{"hidden_size": 576, "hidden_act": "swiglu", "norm": "rmsnorm", "parallel_block": false, "init_std_down": 0.0, "optimizer": "soap_variant", "beta2": 0.99, "weight_decay": 0.16, "lr_head": 0.00539, "warmup_steps": 200, "max_steps": 3085, "dataset": "wikipedia_en"}
Each number is 128 + 24 x the weight over its row's rms, rounded and kept within 0 to 255. Layers, rows and columns count from 0. Numbers have three digits each. The size before them is the row's rms in percent of the matrix's.

# layer 4 MLP gate, 1152x576, rms 0.0993, rows 79-150, columns 64-127
090:131136145156119136087163102165148156139113101138165130139117107164141177124117103100149127132154091120116167140128140171185109097156129119128115133091137171090106109139191126146145184168118138
089:125116114125100192091131117096113144128123094143130104136082146138104126184131122157134147127134105111155118131159127164107167086132140112059132146186130131123136128140082118117097127129122117
104:140143126118119125146094144138158140113149115155137147147135112128144118111141141127113147203122105153154114165143084082128121114160131092123125117137137195132118107116132117116164125132149126
096:130128146135136129125101131110136087102176188148107123154151127116120151139131118165160093118122114130128143149139127182117080142143059117132157155172096127109132161134101121095144120138148130
105:150100088154134121139090123111125123080087134146133100126146131151112143114122108060132101072167133114130108138126139108168081158122165124109138151136083102127128142109108103100135125119120140
095:115146137111136137128149168131131176133130093131167124090141166127104099130126166136159117155143142138100157125135119116130107094159167101103131127143088106122099142138126110115104094140139138
100:087136158142120133104125181138103110153115093173148113103154150151102083112167104109173144106122138147113124118136117154101115153145144137131128158129155122124135117088124169143151132125152101
099:135178144102098107118099071113071078156087151155144102133104083141121132120163153092138102138158090135132126129120126101143093099164141119097094174133090087146099124119110125056138135128118095
104:117136168169115111107141177140127107142096104123093121128117127150159148144143148135147113126135148101136110179126143079118156130094118145144107138120150137077142117113164103137128135119121136
104:114103119164124108124100122144111103094121103139140110122121150112164131140126154140122121132150094141147132139109096136099091115138090182123147161116098130144123102152165119102111102128154115
101:139090179139137108118154130099113115156118092127133137142112127175162130137091094111131102122162151125129107095148121054131123110132086154126129163159149130137149137126157160146097036141139139
095:093141137144157116092115120158130108107195144163113130131146139144136116119131133152132174098109152108099138127147107134102127143129141137117153114159150142169158098152111123112121097120107104
095:157119104146144138117151123152158134115157134066145152151101153153114134146131139168093141128160128146151135168127130129116121169123140122143102108123124085126167120170173152154112121134126154
143:136103154089125081086152125131135163099084164117146123116136153112125164091118155128128123125128089171104138102135120149126113147138185065144098139121125166139142145122105107099091155121137134
089:108142116107109139153163074145133124131138120105117073106097092122131136114148133129134154101149131108103136133118168102125102152115146155136144133146115102133146134091129131138178070140133120
105:120097144118125127114152096121120123159140123175146121121170123073146173143142084091137103150116131125171141113096145093082112120180167146130065095129088160128158120101126124110141123122108116
098:120107130156137149103123103107114148131123126146136157125097128122112103148122122164143118127090121088089101117134118141086125131168126100151175107168133167177135145119131097074129119146087106
095:118057141148129103128178125141198105131132113113151157132134118138103099097128127116101148145099066121195095150142123122134120103120145137150111117115154184129122134156134127150094147124108098
095:092130160136127104117107118115161110100158129137092118168139116130102125166176130171126135123163079155157118140122162113161173126139135130098148112083143100128152152089119136113103126129124124
090:081092133118123152127177100089176161125109068147193107126140134104124114147145139126157183105105115090122141095115150135136163168138136071131108081103064142141142143125118135110110101113116143
095:130123171150061180140098128083107130123166113117156129083106157148093115112127146110166138098141094165145148113110177133096166140156131088130165126159128095149100145085145089176126123101177107
089:064158191135121147170121148129144123132140155117135160096132166122102099125128128138132145125152136151097097120153135144100074096148154127103138124082111085155126149193172171130154090108126148
104:080130134122076120167067156130155139157118132145155107084155121174115146121135093083121134120150112104106124096133095143157172158139108137122114115111159136142136105147124091115165157140118122
098:110129162119129127105159189102129173099160141133135152154111100180143108138161104133170136125114124111102131101096129113140096178135118152149139127131112125144118101103146117118132117124111097
091:097095169092084122160131125141104121134077143131163140132101138121151115160111124121149136116160111111091199104142103106095099169160123089122137138149098128114118170143100108092107111142146130
092:151118122125138106130185134114154098098156136075135125119101131166154147148167162131151114101138134139123148116142157103121157128126148188168154141126122088178131100129178148123136131149130148
100:116087154118113095138167131110103095136167170161129068115148107107131081149095136131138130136102079135121130128185099174151109118092160097140098142080107125103124099166134152118097143130162123
099:106125107095109115126112128124130161133133133129119166087113114144102159131108121105124185124152097147138154145110131112084135091158132147144104124145113139130143139136106150098098167085140157
092:092069176143130156123135166099115089127133144102101138144159129107124145131134121133148122153163129148114073102127151128121105115094114097108137116101151109130125139145134137169126130087147141
092:119132149130124131110143165159127105124132112116105128099129185102098115122105123113115139135134115098112153120133105065148113161152072131123117129110148128107127125137120112116124096140145175
092:132168139098116113118101143087143149115119125133109165118113125108138118147133169127123126137131122093138146090124128128142162115117104117138108163143107122143149141059110131113141119139149144
095:111119133110136133117161108132144110105100134119099148144144114123134110111167154104132129139121113128136115110118118081147159086118124150153145157072108077138140142158134113144205129096173123
107:144110113126158169177088133134177135131141145096139162107158118152104103144117109175121149149124104132112120159087120131111170131153103129091128115087126166108117147146116137129122144122098165
100:091134163145119133124155168125120162087159169127109156130105085139151098095131143082100135096124174115127139146126114114125101083132107088112133126094148153144123138146136135146183106123152123
107:196113167155101144117114090141128129103139144125144114158129158150085119140142148128130120146120137165114128115140104153128151113166133108120121119155199090105130136143117120127148110129158201
093:118148071086108141097095155132106145108124169135125126122187154087129129169089136106125127151123153128112138177118118099125148129158108109174134163110174145126142126137113147065154113127098172
093:166161171137077113114131073143125145150122143138130210171124154108156115135123152146125117137117127131146130119132118122175108117100138111124143142147140150110131192119100131176157121132122124
094:115128115128167078123127153122108171117152177153111113124159119110091123100128146164088158131149105110120145173153094099106094129063136135130107108150157075159183102094122154120115142088133142
107:140118129140131170145137153150111132101107141182104153150153147148135143133127122130100129169123145168163156123153123155100134115159149085139155112170111110143125133119131211097119154122133139
096:122127106122127158138106157152104120133109171126096109132126136091121132130143097168134150161144148124137125131127125158148108156151154075162122115116136118123191087177154150109078086147134143
097:081154126163131120129151165083136085121130099130103148158172137136151119142142144096130134128114112113093158121121142146151143131120114106089131123091145082090103149099138101134138132104105103
101:094128106104154108126106076139084138116132150122137121125122105139113141080147103109111121132140126146113107106136073159178124083196107113157121133145140123093076150112135110150123139137112153
111:129129150157145116127110133105143140094171122155120123098116144140103118139119114120138110136143137142152182069133095131130119133132139147090149149143134101115119141168124148163147147125113114
093:140084121087130147122139147107112124093160146154115091126157182115155166071154117145123092137128120096118099114110188095178130096124130126148107095101097161138107116166145125110136128124135100
091:128148147131130121137086078159162119147142137117152141100128148124113125176129139122137114128145143113106151100106127145155135134125072150142148111145143141155066139128115123118177110108124092
102:170166109118142125153116096135125092122139132117150127129158141146103135124110152102128155119133143158099153110119093133111115086109097121097150101122119128109066099160157114130152105106170132
108:127137141133159133132158145112137122134148095133139120147108128129132162150152149122154130126148137107114147123101107146135077123113125130141086085178086117130133143100137162122106147129122145
100:126104127152157172137148131119121150077152137164103102107146167153174082141095122101133138133092125101162143125135148142123153145155125081140155120128119126116125131115088110099085114119127090
100:105086148122159123128150128113136112132139140128139082151112147086130128094131132135131161110087139165135104100140110094159164117162145119115110108168156078116136109110103113109100128129119125
090:126119122114133169107105134120106126161127171150120108099094129125115134126155150076119164122101134155138128088110123109149138150116138137102108103127081111152160138126091160099135095112099121
099:061128094118127128113149111129127161123117104125122131149108123084129128136155131157130130128115124124128144136128109129144127074107142121100091127146126120141120112135125136118099119141132141
095:126112117125137118150159177119087149105157118089126145143176123168098146099114120138125151138152115115093095144154142118151164107169148112110124143111165109097164134162173133127130127149095148
087:125137111092165089133153106139101147110147151124087109105139136108127160123178131126114117120132137136151131141170157123144135195147115162110077169156110130115123097133129141116145132118172151
091:140136133087115144119148152125125102087166147097141145124088128125134094133155162131139099130109136113119130138080136157138126159153097143114129102138203101149125131120190133169174158107173138
096:139153113117090129128149172130156101174130170130109133200114093127169128111147119140086117092120113118143136099099160155108147136143123139127122136162159106162145122145074123161149093144128138
114:147148099124090150092164131113077095169123129189112101153093096141153156119132122109121108187128151110142139131154136123109108130175131159120117119150151090080076151107129130139134114106198166
114:139156108137106110130170131131102124141125125129062103184188129134149130132155147176158181142140108125105102126110113139125134069181099139089131126126083135103118104117121111127084121072114095
092:166205139158123119104109123127121113113168115100170120148137156123133064115149155125123100132179133125122132145124144128123170105109113125116118142142171119119125129172134140111098151115117148
110:139110087098091154101097145137093129128156099096102132118139108128130127104139125134135151168111134135139126147156152120097121120152114132128168091092113164110089128144082091187138134129112078
100:174138108097080089079144129107155115113186134107157160128103133130108138093174156128163112103119155161103125130108127117118138112117119140132082161150145125115079142116140186113152148144119120
097:122157124122108120126114105150103126125137141179140107133140145117064130143125120117118108175132137134163133137101127125129122121146108178157126133142141147141149148144121120064143117121170133
100:139139132109122137132115119152110146155129107125170149173135120137112111072078113150133075172121146156148134112112170133124129128131106138127132173143145118118113125141137159108166125129140099
092:121118151116158125128134131121144133088104126138168103104124154130168154124126125122168115152118162156116124117202151144094088150128114116172132119116072152151135150113169109129125108123126131
098:116097158112054106157155120141149153150147124143122121096153125117076139089101156112158132116139154135142117109116119155106135135148109122126183099136137137103168122107141106119132102124157162
096:074083118151122113098180131129098127116128161138134157167094124131090127110166145117106132131100113167085150148126121115149143123124089161141141093134073105112167110124108142121139115129087132
106:093144109121131140123069125180165113108086110143162139119123123138071144120150078101089142166109106100136138085073149121160124137096108106105124091152127166102141107093117118177099139127102126
097:180151129115145102098128106137142121143101132151160116119106145110172141121144162100134117154094134129120130134134097124099133167105116148104138106137100127119108119116144123142160125135151132
096:099095142173127153125129127116160166134162135096104146117124182130161099162131119153174111069115141086135163148146155168104115103106099119127165117133074107123078097120112164166106072122176100
093:143135089106131142129142133155140086101185086123119115154151120111104143124138132107129148170121148125151147117109168112141118143140154119104106143137067072117113177152127106105131131156129120
103:154154132115131128087140141145095136117149131144146151106129179116155153137146144118110108170151102107127121077097128125121146115111107172117108127140126079121116108085102097138113159096136101
099:119121200146111121131144113102116132128186130086111133135131135116147146131118111158127103161169118107134149147139087111126144095124147124124130110075102141091149115096123134104182111101135133
092:100157103137126150162150145112114114171108139172095121136121106129118110086148150130111133157115128179124131123165145099166100138101080132153086116100134093140159168119187154183149164144085129
# layer 4 MLP up, 1152x576, rms 0.103, rows 79-149, columns 64-127
095:132159122142128155089113107126127102175169130121108132106137107153156114127126122130113148137149092127116148161139140135158111112121152094121132150096127142117119152117169129161139133154158142
098:171110139174089108084150169150142124146131167152139082140095114128148126136163144089125112144098166127096110065123121122092171172137144111131097079122114166106139147141109117140144108106108139
105:150144114122127106131172111144104145130109088118151125127095103178109135161108111132116095129160097129119149082120180094154132159167112124118166169105162131158124170134154144146151123099119132
100:088140137110120065124113150113145083079189081151139086130125151144150104122153121178148148157163158143117078117141126138089142143125164143098141101094062187117128139162075134130093118149102133
101:157143143137129134150118127147104154106143126143134136131139141120108137140147166156126132181116090152175155158143138153081089087158120139133120094119121152085125107102147192116137128122154153
099:135135138121121100131153147165135159167141099111143122115111110122099087136098172158137167166123181130089120158138150140138128096186180140111151109100127081080163124119156140110124092157135108
089:102106079138118119118149171096150143142109142139166116139129131149083109087136160116154095091129138155135134139146142122100121136102146105129151174124128128136150128102141134120107115119107123
093:138143128116119114139130145132122150159137117108120135125123118102156162130141163101119123171148174173125141128133109117095138137170130125089110123124095156118144155181125124134123168127104136
101:144149112153140117157140144124124127160118165164123087095143070127150130116150168138101108113161104114093113141117116114117098115091123145166162144096091145125117156145117174093142132151174166
100:163121137153149146172110116144136130103146140123184106143159126147137132117142129105133101138102169138169091138108134121148197159129101137136147142135145102126153117130136159128151151098087134
099:136118096125164174147158175148159133168158142096117161141120114158180088165116119131117152142106126114111090134143110119152150156135103107132157075131132127122140128128120103162189169109111135
098:126161145099162159093144105138108146089142150143159133105125127134088122131115125157150179143175136102144126157133105104109162120117149128132157112094122132134187104121115097103125111133133095
108:121127205099137107112156145104107116103168146186122108109149091129125148165090120114151134117114079121107148073139142113133159096110143136106132106150101131142111159065099099112148126095112125
100:053139178138121099095123159102107125138080153129136082122152123112156103152110117166129136132137089176120099128092143126088136153100136110171132131120114164118117127112114137070144109122131099
116:117125141116114078115095140146104124129141151185167150136150137116116110138115125079130132137147151123125143143091119149135147129134107099095094196115128127124140124129129120148143119127123105
105:132158095107123142140101183117154082141083122163120096097166149123148091136148138132129108101125096131090092147092126182137143125094137185118135139090136082084092094111164094100126142133120104
095:162145112087129110162122144132116152132117132136141136037159082138143157122122164106130132083135155129122136147111097173132144096154114095140127121088124135098125115113104156098154110159109151
111:087100178124153136165119090114123137137140127114120168135128093114114154178165126102122093139137169103125139127156146095112144159133106129117152126128122100140143170104121137105149083090129110
096:135089152119165138105149101101106112122158110118182125111128132112112116130086181097147136130079167118124132117121099140131125116087148107128094130135117156085097115148122151120153101095088153
101:097145120120138122108122123107140122142092121150139137131117082123103096184125129138140126120116135070092113108098140147132143133106118146132121131143108144126119152097113156150094117127116124
103:164105153135147152128141142095113113128144104146151061119140139120117129125103142114137159110045159123093122138161138105121125081075135175144134129140082134135161150099115125058148135137119135
100:115127096137123145128124105132139110113111166116094118142145095132124192126133138103095154135128123154119123127154148097174164128103154165133129155146124101148146124107112115128130154123114171
106:127183119149108059169121135144078103129134146104124138089126141142129158113143120188126099169102127168087139155134162137130089144103182106158116152135103121121155137146140139106144170096145109
106:148120154118139117138122088092133153135121129114122129119167147154131151134110108090152138155121080137149106167164119145090090120089097099141163116136129133128182124128133139166118120150121152
092:116133129114153129104122137183145120157151110114124093111125142111128118130156113164105105133106127148103133179185154161171158121108092188110170146108123116135118063144128127135129123078098101
092:128116103113087127139148103123155053125136154121130119139133098149178111082097155130110128081127133118121125082123153137138156137143128109104121090148128117148160152175140112122084086131097146
099:171125125143165118127121140082158145124160143137130132113114116116144129152122174105113155131142153124124125142152155102142183058117145154120099127167102115118121119123121145154145132107080144
103:178136112111106175122144115154127134116139125158102097107120148147114142099122139118143114162060147141133155137121160152142118090143083101092128129154132036150130071130149157091120114148090144
099:142122119106102119127148127069112119161082092133098142129147129126086205108104142128129134152115154126211112138144148124097150167132145128167159127109154108125161166088077147090093098149108138
097:129119125117131162146139108126136113121129116173148104135130139106146116188162116095102116142165159134083129157088143182114141125134140166141139154098159125133114123077127140133145153120110167
098:160104138127105116111146130088132135107147162150103124094103111132155123146121132079141105165107151121161102113109111154074138124096127123136140141116123080161150121100148151147147102168153157
097:181083120128149125105116111143124120167173132160127120124130134104152124137160121136152124171176131125132151159131126174061158146126134118180157094140127084136159135151115124109143156118126146
110:086092134125123110149135141121145161076099111128136153125136078153136126133099142145134134129092113109112093106102142093147182133151106135076109088144128122116140125137147133146118115143069119
108:127125152145107101138145129203143111140101145133171132183135176168120169134093173143079077178147130154124136088138069140096138162116140120108137145103125121102152131124136107079148100132137116
102:072124087118155139157157049133116097163063122159158107186115134144142134105159109155081155113139111116134127148146126113147123148124125116171138198153109150145151112109111048104161111126095092
098:170102181145099081109085119130144128153139144105136146136114137142118107154110152175110113062131129173115124162136114132137140170118159155115183135092154156148108119122143128146158098150148088
092:172168160105105131103133095153144149143139145116110100138148103144156190129096106185100124116115099150120146128122145139143120065090116111088121113126134129140147124147169108116129157125133131
093:157047158163132136085163104151145125128166093180153121197159119152148130139153139106118123177148132107110175077071120122130132130110173122195133126140105174165102168137090140154195123138159146
111:118094157143124141153120144141083171116124114122165112106159131121109129047090143133147101142086061155099117115116143179099123127173178126112114137138136140112115120113138118161171112159136104
100:108104142122153128129181124114123169118152097129119149098172113170135169122116134112130139147136150144119117100103143129117101138117069144124132153153163099143121181094102159148137161150069142
099:130137125157126083166144101114127111165085127139124123178100126128080112138135166101116113129178127118100135110144147142105107098140142090129135134093117090121123156088108173106111139141183139
099:087112124164124105137113098134134129138102106170144147150151125119113148164109147123130151135135144085078116061115155140126117187080125128101121153139126124132105146102097143108065130099156120
107:144108138123185125118148115146135111129109155154125108130100145141101100096119124138124068131127135115148164126113117161149091140193138112133150114108112155120133130121133130138100152163089123
104:145166117097117111133147105141130155108138120132154123163086115134115119142113149109189148120137077138128115124122115118098094135167110124139153121107115117107134111155139093138104129112148147
097:131135174078069125143132113125105090079081108134145119125111157115124124108150160088163120115104124101133146135100150146155124134131148114159110116123144111123120132104117146141157138156121107
092:084124123099104134121120174120125131127135094180142170070101137147163150139129164203140155121112167167124112097138100117145111132143106128123151131157129096126096148130111109135117105144164140
108:145130120139077150162152135129119128125104093123166118145101120082116119111101077103101112141128170167106145148118162114114143114141144132143128124164166125126101136130129151111135149110140137
096:140117127160132135107117135121087161156144165073162148115160131177166126072148177139173149110126111129120096172165120115116140167128123108133121141114101092093123109090211105132120099085143114
102:096130166125138117122146107154137102127135133092137132130118137115149147138153160133121181135114170119160115124102138143146138101107133132138123152113135140100142145074086075158108124121101139
089:128106110102140134116108142113145111113113132129151142115123134150132137150096141160106129121095145117160116142122116162120137091120135129114150164128134090153141177154121144136100102143126129
096:105127134106125126130158136138180118108129122119137152122143124086151141121168156139127145119124128141108133073148110131123088149131148097130168111117140118066191116113141112102122127170114132
095:132151124108107109122112088172149136145129130147102152158151100146128154170092143122151124130129128141122113119155160119065151121113096141140139120153177126107108111151105124090139084097143128
101:138116127138156124148130106083134128128155105072115153148128140134116113123142120080176130146129151108092090157126139140083106105121137137123154137143111118089095119168096147150121090099127133
090:166123132164143108124148154181171136104113094151109161107110112134122132160146117146119122110113138121067153143093110122138143143157122131132168121136136111130148098113141158099148127143145110
098:134141185099064104136152126133145122098142112144116155093137139122156099117120128143140135126130095164114168131131096121112147079190127129120108116135153153101128168111151113103117133120139114
104:117132135119156153131151093158137125149144113137159124163146133128141116118134131095110124157124128086180124152075133129140166124138117098103121157115108154135139165112162122145127121115130130
105:104151130095127138107103129181124148135125088107105132124131154074136124088142152108117125137082127127118092128088142114107141110178078151102098133158158125137137149105109137115117184145127115
094:154223124120136122120160095124139075163130140113149109147133153083159096141190092103104123157119146099101114144094136071121054120139130179126119118110141098155106096097096143101178152109183159
103:092083152126165108138126140118148146108149146165144057150130141141079122183110144119129126166157121131160153115142165130111095153144090157125106174124136111138115100078125132118142124142113165
097:122107184157105124072129132122127148106169096111100153084126126116074148111094163138138148128125104127129161124143113159099123118117136099132118124116152166161095172168126135100120153176107154
097:124118135158184119100162137173131156106113124075167130155107121119136143102147154090141142134124117149069112102096163122125154173135129069096102101148124121100140131130112066151073091103132113
101:158154094151145129132112091110139129101138125178135141090127124104087126131161124092120143104136126104120134122133121127111109152139127132123172110136139131117098113140096130104102108138151138
097:159128156170132123118170085098163128104168136125134134105131141095117123144105168143119131067148143139123126090125167133134172133081146106098111072099065145132088155145118132145133119125111109
101:143117157116117115113105170144132116145085142109077100153173120121133162131145173060132129113100132140116173146125164115102105119173122087167133132123078166161099123115092095160153142134118113
090:146159169147153130101126100148112137153151101122090113107153135124129109150128128111156114168128187113140080130165140157074109116147150144108148153095137131177129111135104113146105170116151129
105:116148115133134135143147135143082129126151162122151094087171146106110151121130098113130108116071155079110126149161084174152110118145180149128092124149137113188161110134160120115139148148121106
097:137126175144106154098107116128142124158125099154144121195124149117136137123139116145126139120148139094134118117118134128127159111144163120129064144138142135116106144119108113067117102134102122
086:141147142100135132088127147125109138100090100090150119135128067124088132149149131108076147178141163129121120134157130078155107141169144156126112127092163142169142121106140115123126168124088150
101:172154137164126106126133135100154164164127131116127157125134138147109126115123101147133103095171091126156118123139111112093145124107116138129105104112141103126144113133097131140104183146137093
109:144125125133120123092131144122125121124181094141105137152155138116120123167112132140146109113127102127117093123072130116114154173133117171151115143119138079128130112084082135146145193140127135
089:116090146131109146098150115127097104129116110120118137135139135125111158116102104118107128118102164085085160133121102108167102137161126107126123113085127111128121113116160146165115108104066125
# layer 4 MLP down (transposed), 1152x576, rms 0.097, rows 79-149, columns 64-127
094:166126134146127138120114139141128132134101069106112105109071105156118134136162156167076159125146130128149146130124175145152122152157118084167100122109137100118126086148128164103132176176189166
107:132111159135136105126129124145163125124158133129122146128143123133072109091139129123116112132090106171134124153093127104160165104150140120128156125122142100159096125130114139115101140149087139
093:123107167111169173144106172141133152127129147113152165123127145088177139132115144124139172143102159115181090145145135136107152129169121131144105101155123139142129123083177124121110151129140133
095:105136115130126162146126117163112118178134152163184174113127132154109126157078168181143196141146130146151104099122114099071144113101116136096106100091146165120109099081118110145069116173105172
098:110121092155151141122110134136155118131124151110105120119116101132138112084109082101137109107161147116084095117108121107182120184102151117129133165146139114176138147143115097133132147113109122
097:135129084155092135117083120142130115092079128091155094103129106124121111124084103114125076117117110137120137107156120145121106130113160162118159116114134103107116117152136150090150137147106099
097:155128153132141147149136136151160141105142114158097139138041155130135108118087097128146124164103150129168082123149121107122124146101178162155084123158161162135135138085127154152165113093139081
096:127092113104154175111171138107129127134144127114095122124134095081112152089041135134132168117139104120143118071111158136132166138126151136152128129137104109100134101130123121161127169132175116
106:108135090139122120089132120091095123160153144118153141156136158135128144116139138108119126139149168122165139112114114150125128114123104140126117129121146095172103144133124108121110099160134123
103:107148094117086130114136163091127084092111120161142088109146126111128122100136139143164146182108130128130133121134121136156085071131134147113116139112107117146110154150124083138102116124158140
101:154167148140132080116178105114101159093123105149129110123125103097137121115199086166144100137134155142146154161094115099125147156145107082147164158139136110187188150147124107099097091140156145
095:152157096111126109119146117121127135154109092088104102115104157132136116136145130114140087106134127131108119147091097154134122127103111159083092106130120115154124134137127152108167101093090111
100:118123141125147096118143133105145135103099119156130119116145137148115096139124127161097119128118141099147144108112141171094130132137157127122088152090140098124101121113149113200110134152141174
102:147125119143119154169102100123128101131195136133110150130117126107089135127113102115152127146114166090142125103133092060125116111102139176119172134092107134104110105118157112191139096132136141
090:132112113111179114117136097138143118143093133108134092119159100104132133122098132140120110102156156116103133106102101176128121102080121139139131092120132107102124146154108140136071135098081099
100:121140133149154128115128135131087150105106119108151109146131135113093116124106139150108154157146124135109145118140118154138146158086115149111149125127173152119092127093120118126079135129127147
097:145132128125133158099092094098140140112153133109099093145126159109122099069113133112164122106140150112108131128173138134158203145134139118139137135118145134109125105121109119149117124145141115
096:185115126131116138111107151116102115125201105150110126159137132147093150117080135119132155140103112132152114137111185074138142111100150081081111115100100174125104135112077136137120106141121155
098:106142111148112141075162114098150100114113141110125127162144123143103119106114149117142151156184166128137062161109151130103157106102102128119190142096127131138183120119131082120146157170146139
097:125091122130094111108094143139126125108112107103103121175103131126131109171125132144156120153089126153098134135133149145152118107103153112133125138090176128125111145161144141146150165114145127
108:151145134071122136135113062131115144124161136115146145131167103120141136102145143140112121089138122106139133093128172097114145136156072133149174110127145120107140124102131140132158109148137105
097:135082146142145130123124135121072106108150167112133125148116135128110139145137102139107128116124162140137124182138152084135092212113158116104142097096119134101150152112110125108176140132152115
100:098145125190131103112157123128121109118122123117102134124121130125125098120113125096143170085110103119143091151097090101129102105098130161117095136149143117097116076099104152139139146163086093
100:091090137131143086124117118098089150134129097167140109151150143100126137164114121112134151157151130148098115157135133178145151154144106123102103154120106097170127130123132100143098168114116101
101:134097143180149121118138167120149102183151138137106108146111098089100166080136164120127094108122100129131116146114163153139099117162110116100129158093118126132110122140139154110159133147143155
108:133159127116177165145149089104126154100112162121089167105124156098121128131153102106133098126163136114172145155130135138146133142091099125124105117137120171129147130088148128148114086151133115
098:117182094115118096120128067131127107123113131105117125165135133115133135102115121132141091147109128149071106111122107129087111135102115148111176127130136100124136115139072107116130104114107082
101:121099080154123145127149129178112157124113152124118103146148127115142128096115109114145138123084161135125162116096135095131140103115132126083149110074130105157139127136167132136190136138144151
103:088172165170125145101147119150131103124084072087153110097098097098148126127146112130117132134069105121155108139163132166128146109155153089123106153116118158134129153140097105143144074072072155
111:105129113131124093125127134138147182129137103098118106136118150114125146125158125183197159130148089139130086154130176090139140115150138110115156136114090112113113165109155159120099100153124107
102:119134087104082184098112149123090127119141109143130133149097140146123141071153114126152129137161148135116122114152149152099122164106085129157120167148109094147127112118127103129143137122117089
100:095094109059162155113167144167135160114083157152091115143137099174127135087123094167118091091126109137106141156122157063167096127113132147137143121157094094160157131128139158142148118134079127
102:204134180135131109109131108098127120139157131115106153165096187076105130111096106098101136106130098129131145110109119130130074164091121113124136175152132128102128150159121099150133110125145097
101:150159122150140122193129109125093109109136106139099125114140124124105106136166147165116143150116118159121154119124117122099139123114106128128098128139137154180116135103118127201109110121107136
103:133123168138131131126106175120154103126124114137112107142141157135086098136117089126166119121184126111128116156145128075185054155111173103116129132126161104141163121151125134153149115096110121
100:121139108160149113141147152109181142165107118104120094081124149132127149139156110148145120143095105138157112137167168154144138074162157093112117149181097098116140145121132105124127142110141132
101:131133093118112174139120141157121143114105168112099095170144178152128094127121178137151089170142134150157098133100135159138122109121103144145137138099152132114120143137125100154146126117093111
097:135154081100160103138148121105060106095151137157128136113131087129113140119108123138114156118084125164080091179139130142135081127125127121097128087148161070098116107118092115143112127111098118
101:078127134152136160108107113155146134132089117161131176122135142136127114163086134123130176149141111147136133127164117118143139150127151150135137168145161150142149134131105134074143135155097100
101:121129128106093132090122106108102123134162153133121142163139115130166121169130097169123123105151128102142113117191088115151132139135128138151162122135154111120086128146130134086124154113165155
099:170114122130136067179131150102129116154101117131170083103151120109151119130101125158112145091147105140136141104137120147097153133093146140156119142101091159137167073121112109154136112155134169
109:158179159140109119091118115141137169103130125136117142089129065116116147140163086133074140099092133149131105127164081165154129125134133124148113164104158120098117140148113155098126135122085126
099:132166124149138138117136134111116097105172102077149110107141152123153157142115083148111136085123110151106135128150100139090092120146187143150118140137123159087090161135089146106146139106125162
104:118139084152112081139116093130140135148078159111150112137159124126113138169112114083157158108153136118129187151151142144112081153119095163113108150136115125127140111100119091126161166095132165
094:136175110127154146109158152110137147136122136109111135117107126128117167127119115084126183159116142153096122131083159137096151096135123154093089157151118146118112065132046145159157126089141118
100:123166121113123143192129145107154122163084131116147092120158161133129139084139091136136130151083131115168090124152132147108152177145107162114066102073135116134091118136129171112123147087137114
101:080129149131133126159118075138133115101102111120125140168123180099135137154082163123135152130178113170141112169119149144106142097108139147100121154130104124124126092095107108102101163087090091
107:133145169090111105119092091115106141121118129161128155094150121135143121106136128106129140125109138141127139146169125120124054120122149151141129099159132127161140134121151126095135161137132072
110:123123126113110146134116108119142146133168139147118122145147131135091143128127154152148102147105118144113177100131130111107106123117148147118138148121111161079137092146116144121153137101087106
090:123125148129094137149109154140120075114172122159101114088119142146120144146123128093144138121129120127126161113127141104114094144109131130112096111133116150146108128171121125078129152174107089
104:155117151111098116162166129147117116161139108112128134163084119110078127120119133108156130125139139096123128152088125109126131122116113096121088107127086119133071108118125150137096149096140105
100:207181117167103102126102107176120141120159143115120100097109109116176108147116099123143133083114106149112127150092125103129117119149123132100151119160061150126142124100151111143081159132125140
100:117085116118105154141103113146095151142144141135138134146109095155141117167133135127102150150142142124139145101086128093162138091101128134131105135139147156155156122119106100135142128167097125
099:113158162131108112181116122130141152130131138117135104114120134129149156081089120171142144140135119168113127148119166117150080140139145115117134116105150126166161112166171132136126172102134126
096:153136125170106144125123147125113107116093099141127110140082141137193127122103124156149110168111142111145084102164105120149129173146141150133112113112176106114162163135072125108126109153133142
097:098138137109153093139052126098157132095109122141126128106110153092115123123113131161173159126143147181109068134154143142131137116090171124141163121126146125142125091146109111098121135153091135
099:110082129143153130131105144080146151111112137115144160122117093121081136099091107135158134132114174157163136187141110132139151134135158119162146128140113109129113105169116126108165082173136144
102:139133118165148114134118118139134132132150140172130131105107147147145105112132180149111140169105115124124152129104106107102136088104129115128125094115124114116165136096134157093127120090121117
096:162149128088076129114132127133093108085140091065103119137118106121140131115119109138120103138147105127120103127143095102157136105111110116136137082149128161119135109143120107114156132105139080
099:087111115133113121151120153110104130115147151115147117175142139118065126124138122146109120202172132089135143173146124164183121125084114134146150076125148138124154145106132115165143160081158100
104:118133097144118094153109108158142146107109113127134099092148155116089119125122152105081109129120111130128214145090087128152102182129128138100122165139134126144100115120164135133160129131178155
090:108116103134123113150140126150166138124144162129139115108103158190172091145102159140118119103136114133148108130150075157125152162120129106090123112109120146175155166097153090142145133126122159
100:150115128136088165148141141095158122126113147131152159142152107111108078126141130115142147140113115065101142107134154117136147097100136169169135120128167111123136121113157117105137123140123179
103:100134151139133193132123098095155095111106113152112112134110158139137182126157109155124137104152122152113134107102173114154105133110149141086160156118169059136143112115126103072101150093149177
101:104139146119101121133133150124120123155166108133113145164170113144103150135147122092125099148138133164140132154180132110111141150146118117140149129134125110157134131100122164106078151095112118
100:107164130150113131121118130097158137145099121128078141105145123086093124095121153121138116106105116172159126130099169181102157142112132109166182116115104120143122119163166105148157157173152165
097:112117124111120106166122135108174124081130093153125106119160110137094109106085126114154097120110075169160137143124141098151099141129178141149146108088141125116126120112152147141123116091138111
101:072147127136141140140122116111120185165123093143138162112171110124136148128151138092146143114091130177158165143141143162097093071140141101093148129125116126128135110126118156135118155153139117
103:110143089085122125161093121129126108140140131086137132173127153091127146111159148167121081097096162133127126139149093175091123135149124143125108137128120169110074138114115148149163152135117143
100:092115082080095138143123108155096148105074089166104145095155116101148110141122135109157192134151154144183195127176135116148133084116155094085140102121109154120124166126115135137113118145159144
101:135108128118121109115146096088110141143154109101146118175115136149099133112121126148136097110103126191156091107118135146131151106095066093158105130123143128122145143147116131155126105112088155